{
  "num_hidden_layers": 10,
  "hidden_size": 224,
  "num_attention_heads": 4,
  "num_key_value_heads": 1,
  "head_dim": 64,
  "intermediate_size": 896,
  "vocab_size": 4096,
  "hidden_act": "xielu",
  "norm": "rmsnorm",
  "norm_place": "pre",
  "norm_eps": 1e-06,
  "positions": "rope",
  "rope_theta": 129000.0,
  "rope_fraction": 1.0,
  "qk_norm": false,
  "attn_scale": 0.125,
  "bias": "none",
  "tie_word_embeddings": "early",
  "parallel_block": false,
  "extras": ["value embeddings"],
  "init": "uniform",
  "init_std_qkv": 0.0334,
  "init_std_o": 0.0334,
  "init_std_up": 0.0334,
  "init_std_down": 0.0334,
  "optimizer": "adamw",
  "learning_rate": 0.00209,
  "lr_mult_up": 1.09,
  "beta1": 0.9,
  "beta2": 0.95,
  "lr_head": 0.00983,
  "max_grad_norm": 1.0,
  "warmup_steps": 445,
  "schedule": "cos",
  "final_lr_fraction": 0.03,
  "batch_tokens": 65536,
  "max_seq_len": 512,
  "doc_mask": true,
  "train_tokens": 422400000,
  "max_steps": 6446,
  "dataset": "wikipedia_en"
}
Each number is 500 + 40 x the weight over the matrix's rms, rounded and kept within 0 to 999. Layers, rows and columns count from 0. Numbers have three digits each.

# down: layer 5 MLP down (transposed), 896x224, rms 0.0924, rows 524-551, columns 112-223
# up: layer 5 MLP up, 896x224, rms 0.103, rows 525-552, columns 112-223
down524:521475517479473470519570493555533528500482485519515461471453574524546468465466468525488491537505556509522561575525479459540534435516398489505502641542508464497499562494477483607547518398538412476517477447527517593478572506526530546510525486533485527533530532536546515446537454467418467483502630544477513462568483460495553531463494559497
up525:463470461490464521502456508513604500528497564493538576492415538467456444580534487480520481501593588479453481576518545514466526487431506486497494540501522531505433485536564445519493499458510568551471452509462512513484543569554555574494540519512551515553429504466513498495482490479551456498450538504492501576446529456521554547471444558530
down525:450482504499489522476519439455538474522484447464497529501442527447505535516440549516490593499493509524414477607463429488496574525521449465521495498521553574514453457552459514463539489536483569496536456467569533542487487486507452588480494529535408478553491528564632507553478538560524483527483507535392449543465566382496447457546492517527
up526:492510543440524436526389539490580427538518510501597466485506554510483557507520492538462565521551560504587550484528448500548433523479504611512497505527497492413533478431531538577474427470526566515430493494548422535531477615459466470534553478535421545506457497446510556536541378479441512437519467563451442524508518509515527460463483543517
down526:560480529411526506562437456563572502527480446558565514484487496465452482456469458437497471466488532491537513526439450482497470456489442473490456561537471544520457405515575457411455430502474510498469565500506414531516491492562541517482452554523497519458429486524519503540481462519532430471506420501414473450501525516510486534509483492594
up527:488539459553551563490395523428478472505463524560538528539563488549490484467499578492488553555485470460502416482495536522581425528526536367423492525509528548486467540488558504533402526504515556516471549506473571486513499522528380541464554506534496423540549538498444514511520505416525555539590591603472572452498497548509486537489487502487
down527:545475516472524506470498549459556475467497461452479559503556526495506519501565558522523519515424456519497457454562453505445463457424455483534508572487493488596492477460540415527463544521483523583567475505444498541456511516517482519416505551497468506484428518533467536410490525499423550504505440505444447469522464489447517456496528536480
up528:486515476548559426563462522539481548497497540519546510500582478452438461501548530479487458524497559513557585511526554507495511478487503446458591470530517453523546542488503516471466475430465491461461516505496538451477454477538483526522481518536527458510444471458479509458528604560517483528581488537437472538486489487471504471459499531467
down528:506530487492473471552577431455445526461512461504466495538553478428430480528515592427574497466511530514490496522494517549441525499425534517535446500589476527502531561477503490454487456478445436553477555492483534560475516463543537513553512495473509522491458512499455447467493529471550606517489497495543498481511525500497524490512489538468
up529:470580454534519514499448521546541423543539472482462507437503471498516491517508520478493500442490480458499586538441457498464464538436513523499489512516567487576497477502507529464566485503436548556467504471476483450486553429537536504526429458524555411389483519497526498559533505508518500491552473561434421493474500555527522394478527516481
down529:549540520552579546433440408465477474494492541492538486547478564444478539529500530422506483443427491467508502468499466487444428488458477535524451472502440494503556507509627551557501501542565432429519442450507432483440461542509556476484560432459542437483424491560529424515587451547556535434543502532506449456508560424474479424476502588578
up530:497490475525471480530467492478532475567568546469550525566488522529553493517455525489495533493528482453469460479493497445528513473486500538515515517481602475570424483529548520539528493495483514533473521482459531436472554503586504442476426484473439485590530502498481476471478527500533463503465502505488483509468450470522510516495532523493
down530:540509507494466547486522538531465484492459420528493513502486530478492503440543463503454546522507488480479479474594570483530547519526522499450506508524467557512482518469516487484482442523490494469442492522537492447513443444507482541456466506508494472525540522585535471468539502541533478504469485484430503528478429440365431527534562531559
up531:446525525510505542522488539495481518491456433524460522447556577425521415518505582446531586498523459493515535511537506465534496487513468506444532488564525503568534494576455464525538539470490511488477540500486505535538501488550548504506526455455549556566491527552488459484495490482508495478519471446538552512496495502454451508525586523516
down531:505515476556550519576504518451538515480511565471545462477470485504456489538532532547452496504487526484491513482513465516566518500478486481545468489521468497483467498529512472499519521527474555454546545530495556477531501504521553532465500553464500475540470498423456478440469388524463483505517529470464560451436444494559518527568514510539
up532:553456436565490492557482525518499443495485520544481487529467522502529587602448479553509593501484458399473497492486461491522501488532478535548492483526488487466445514559541472554505557433457415524530484511479503534505511427450511526528531517464422525511500565497527502461530571478512454524490517469454434574515491466552522512420518491506
down532:504536520476524558445520398521441473526477522499506482517518506528462512509475439551522557505538465518475511471480456453480512480427461513505526499494574476540506495480554457541472443569469529427497522470516466484530577587527531434486531470530483535529500539521494548521416390525470515456466446464523564500483543437474471520490525516495
up533:472534501487484502497443497527512538569484528499541480467468482546441560556495472510396522533537521411513468476534490527514434495552478448496519492509478499491532617432486514510455498487489538577465470465506539538558523458509485506492554472545528497593474522507426529497499539433532478463549473520483479525399516484551498496528440524557
down533:510507491503464530505523538534414508513448508559478568541499537506494446476453432478433467545456552497553505448539513521532519491490484466530571487446479439567471568476521535464515552438530511432577557534568449571544548527525495451482519426507535467604486473423528527440543443497487451531538434580517480493502498491524523458491527570508
up534:464499458471424503524499498500492465468508564490456505524560517465428516486551469509458484519544530497557495550539522448531500489513526543468576560487454446528554513569552560501482486494486483529500478470500493493543489548463406529491515445499447573541531518462485573520520464423527467475553500472516451596505516441525466506435444534588
down534:493523454565434509549504465479523486455505519496495467449538485464482479513562476460478538530490488491537482505497493491484476563547469567543479519510502525440478540534513477412448486558423534429555454448518475513485499477536521538508533479463488493485465526492471496624434555478534493456525539476510504480482468518454522470472462514571
up535:416502482393446470563503492438552522540509443526487436526545489508494484518511518453521561443498450499512426514444507431480473465478445561513525448487491480538484587548515506471465551457473559468538529509517478459449475448462503499546562431475527489434453478520382488440513472486570521513529490535460534498505534539477507480514544585515
down535:549416545521569515517517510504477472385512508505486491489500457486478466523465469562486489497461472469477398570501483536522449530594537507521452465489463477459498516451484424456560529487526451468474511466534465553555404480481498534418499505510553553477510487472545520561397566489493443514601540495466503519503468559508506506522402455565
up536:481538554502429527535462527469504413581507497460454532517540498540481439513478533447532541528498455451506548496516560430499463494496494472464485472493533472471531513537528522447541508552473496554535502449422503516500550530456514455533548432513544557544506524467542549560518492452498512506447473474450571517550499484400569491502521464491
down536:475500569545526468467578494490549525434503545508520482510437540502545478475530520476516543512515534485457600595512557415563565541483502446501515465525538465516532495516493570548471485445388447562457585429560536456512534536499516552540475532530505463541549527524542538495477438445502590488503473543447521515488427505546517492588529496530
up537:482501468588470458434505517482524493482578498518550489483557527538586525488500518530555530496471520489536514441502432414459474515449544503491565552487602420481515504482492524518523449446511536525515515525509472488439500498476527490534489466500474527458524480487527411395550484491553527478516513445626487472462582548503512504431604448497
down537:447465519485505403467561498518482490464549499542531529514445525507467535532509490544475420480540488508502484485443437548424472398533582498528552497483535478529503495498462489473497466452514541455528562499432498470569508441452509546548548549537464495423542527513510510474533521502548448528539509547527431473431520523436524495492577444440
up538:522548446543502528523431555489417440490535479559505478489445607512592582445476530532459492520505554501482549468451456486603540573482507432525472490483494506531525480492415442524554572477536513501475524543439555504526494486526510529507523559455501487478513590519474476509491477462482496495521491469460524537519501516544543490522529539460
down538:533488508431529491428492459506489562455533549486492472442513486461509487506499490552524459566519494510481501488467449528480466586554531492493435464483486521460489493504497466464478514421471483443532477487407541475475512580439440449414507453487430518461509452468486575506383548496597527429489522529547520508551467526493494474507527539583
up539:471489485515545505494509532500502524538500494464558498443566498575478518511491459472444481483464464476467558468497514509529529446469556541478466565542465468470448548522536580508461502519518487493535462492481523441547500534510536529502481504396519500486481528488504478466587452473521534485490566495436545572493420498495449563545553552501
down539:499482495512526450492545440482561455528464496431455455525522522557522496490558531455499495426457519495486492421579448579417554521472538480462469483444486535469522433484498476505498497512495526513530468471602490462492471462470489501527541507546477469552559435552552557478473402519471529521539464516480464491526473471504477430503505483465
up540:555471384465516529491518490588467546501540542508473488526494426469541469540535494517559482539544516502414509493473512479481492482477469448549561493511476511484520499535533445521508543447499493537480546546450521529460526541523517531499441470486556460489515490527481463508520533413528540519518455497521484575456519487506482497520531515579
down540:549515484458604498546496450591480541464495567563511481502475394554554470523457543449466527575568492496505474483516512473453534473523518462546461397491542525509482483494467462474578548450430477412486401564547486485486471519553491497442468471470525489476511467419533477591532447561504494489509435520497496487523544433548506484562437490562
up541:515534474480471486509464495471534475493494543483438464532464522529447535500452530506537518436521474490553477608458461497540600540433580565459494491537469492512474469461512479503479495416526460526527511531550532398540528456551545510551465478540491532506473501415468465498510572458480486500514543424509476507462506482519490450517440529465
down541:455542500537535542546458529504517495472488502514507516467415472547530470518491481526454519507474512497469511531466499468470450512532575443470476516445500536506438539494642505442447388555442532497424500492466428471474519550467559582511508467548427502475473534517504509470501538508485514587456490523537495543496448516498566518554461483514
up542:487525423498478509469438570462479421497543493519527506489451458557506475538507475481538534548477558497482496440495561531418512448465502495502519519508498454462512493488456556540576533530444526493436555488542516450538511459497453482619569524466519554478425518485542479446531513469492478506481427509528442538467447488495523465416439493509
down542:442495558475526474514505360522508471485453524451506509415523473503492495479564557535522489480469562462517559462506476524492520474537531513523530493481482501509501515483494473478449511516514549455445510472452474495553591468492502493494548455535509506472545531470549538494362386505500526497473509530513502473518483448483532496605526483500
up543:477475428470435487453537545527514480456485408486574527519487481525473541452477509506472505452453469460498495447506558492512532472552524481569481479433502536515495462515511522522534453415519479531422472473505477520571539488482464562492473514521503499474517581464547473544483478534481584485489485489460442526509506516528599535507540527509
down543:475450450576468514512523402507509540440500450510436442548520483500480491538484395471481481455520475551521480455451528486509539581473500466478527502466527572532506485548475534446534576565519534438487466535492488481495498502527451510501500498528494480486528521544519535514407462463519455533505537505505547489348518531498442521527544484500
up544:501536506515508481426422519502585495526529471492590540509494421533541458488448515510482459514578453515540491519491502471543462557473527497442539442512507576522504513486546497519559467537555491552493529438521488460460477523544448518539514416523525469503483510496533512450473441533534476435486449472482539567544418490470553492487517455507
down544:460520477540416466425546513517526504541461477473548517564484540493554494474496561476525392522499474483515436533477445430556545485493472407545499472446530465508482439452481469505565459526509484495485554498463504448514486501559529543557529518545557531531487504452527552520486494506483501508492472533530465510430486511454479545535468463503
up545:530463436468524467576546493499506481507512541449540457551441490506500530503493529558500446467547543437512557501565446506484481467482483475487474451486455513474524504557522534531567482476544508434510523491490527504518526565437461549527498526496549524506543543458518436449520496502508483495400463566502445541476507516481495415476528529504
down545:523486420548575532592478420435486555481422556502498541431560456450517436416566530503476517521485546503563586544522497507491488530523466452420495431483520510475481463504522550535479464497563470551538436462459460537543514543462512456483410503513471488555488517526483454494440509494393503493449597482500498469476545540571509470514461497437
up546:480442477501506505485466519475536461529563460518456545532473479492490501462482599547536588530543483462507523477512564527500523550553498558476485574464549513551486459439470538507513505451550525554527551480508545521470503530514489508529479486497493461602509566458513550455517482452472501487495527582499468489570454549463472489422582511548
down546:524495436499429534549515430460538539441628517538461502507467466516473527463512544472544581474529587454512498514534439454541518491472499495491498503535507445467355523550518502490510468550469589518519521453556531544442489450482514496516507582489589502527463508477493505574478501478512487488529480478430469447566528543484480465477498516478
up547:537463466527487529489519540497562471508626508459443464462557462562499497505524439472479529492509535484485471489452509509570520463534458526492501499477534507520491436494468566447478458566465488477461523493525453512525508490522437512526426491532545605556536530526505521455504492509493528508563503555493545487550488584455493486441513563526
down547:501520516487559526516549339445529497491479527453510522493469508526500525471499501450426474486530516552485492458584484517491474517505494492517499512541558501523485492525452503489563509496456509555464516538443499534482506508469480521407483519520491482523460483512457533465511536556486499471474538547447474512493498483491513395473444532484
up548:547575526544558500439548506503489501500521569461542525459529541431443538510536432480512536463509516496529519617585495473513518445455519498446448544473512441532510539517508478516480484463524490446459463481469471495503426463473542465514503402451488523501493502470476498493466542528525491504502467507552407474533579496451512523542539551562
down548:553446572495470492419433479546504478482468545552521501486489481555477494447477462524443497505456494496464532523498465565469511460510434422519568538428485422516554477500522462432493475482485521516583464462483495456468550527490454502511547436508576515507519482475479477489428469465576582550419457535451442535530515554466473525558468531478
up549:497554443572548488505456490485498412521501479446526474533558479469493506453531529438550541478472453489497478452539516578414497481488488461475533528473483469517481503474480505465505429526509469502523491500523451452506559504465523499433469500465498508505470489468480543448512493513502554451523441567520484537498566564430459454521598519523
down549:458538439552460511492454447490453552528486504527556492471459539519446581486517546556435512478510418481455451486497493533480563473460510483493478500489534535518466439510472461501548535496484478473563560493498528487518511486507507439502480544438465480480489514542498466480540523469445454511469541499457455515497376545531502457514478525489
up550:521444493474451493513466491484448445482494500501499460481547526483468463528483536555493471436461469451490502501550511536512493472504533563453507564574525506455495537450525459544455614498482586557474529559376612501495547502496409552561436504534569496505504476462511425507515485458452523527451528479492558498421467529480559541519441455528
down550:507489496595454513410485589556462463526485515450532558510541556478561522537530513444498510512473441535502548457526528482499470456510485478478496559542528548449530477387530490500568549525496493512538487564513477461487512536475500487477531489477448530458490487501466418454539483544551587494485537475490502480466437526494467549458506457475
up551:549487489429512556527494468481476513530589514478440562505532429559493432513508499512457503540494462507457523547492475516471593502506458489501487529492473567488436508513503442510572531460523406457509456422464483512587489530516516436458541427490489517480527480534478500547585484501471561480518536524481406508548488523454494494492480534602
down551:542515491605467433436492375459460525577530546509539462476557471589484513494486433475535490521503482529462521477516520564401486475501479546497486536463474496575507498435494431489477559495455446488427557488558531467523496471494531538542464508485540509535504495495477540485571501513503500485448571499540509543535509508500482455544508490494
up552:534546486527520501479481501576506427531519517478502501513528514523451494467442492560515440590496545544495422475543447483413568468392512525582487547463474549443546494537478516463536546457557544567444492526435494479555517523507488486520464436488445571555485492479449535506528542551453484468469481462534428536506528521504606492446543486545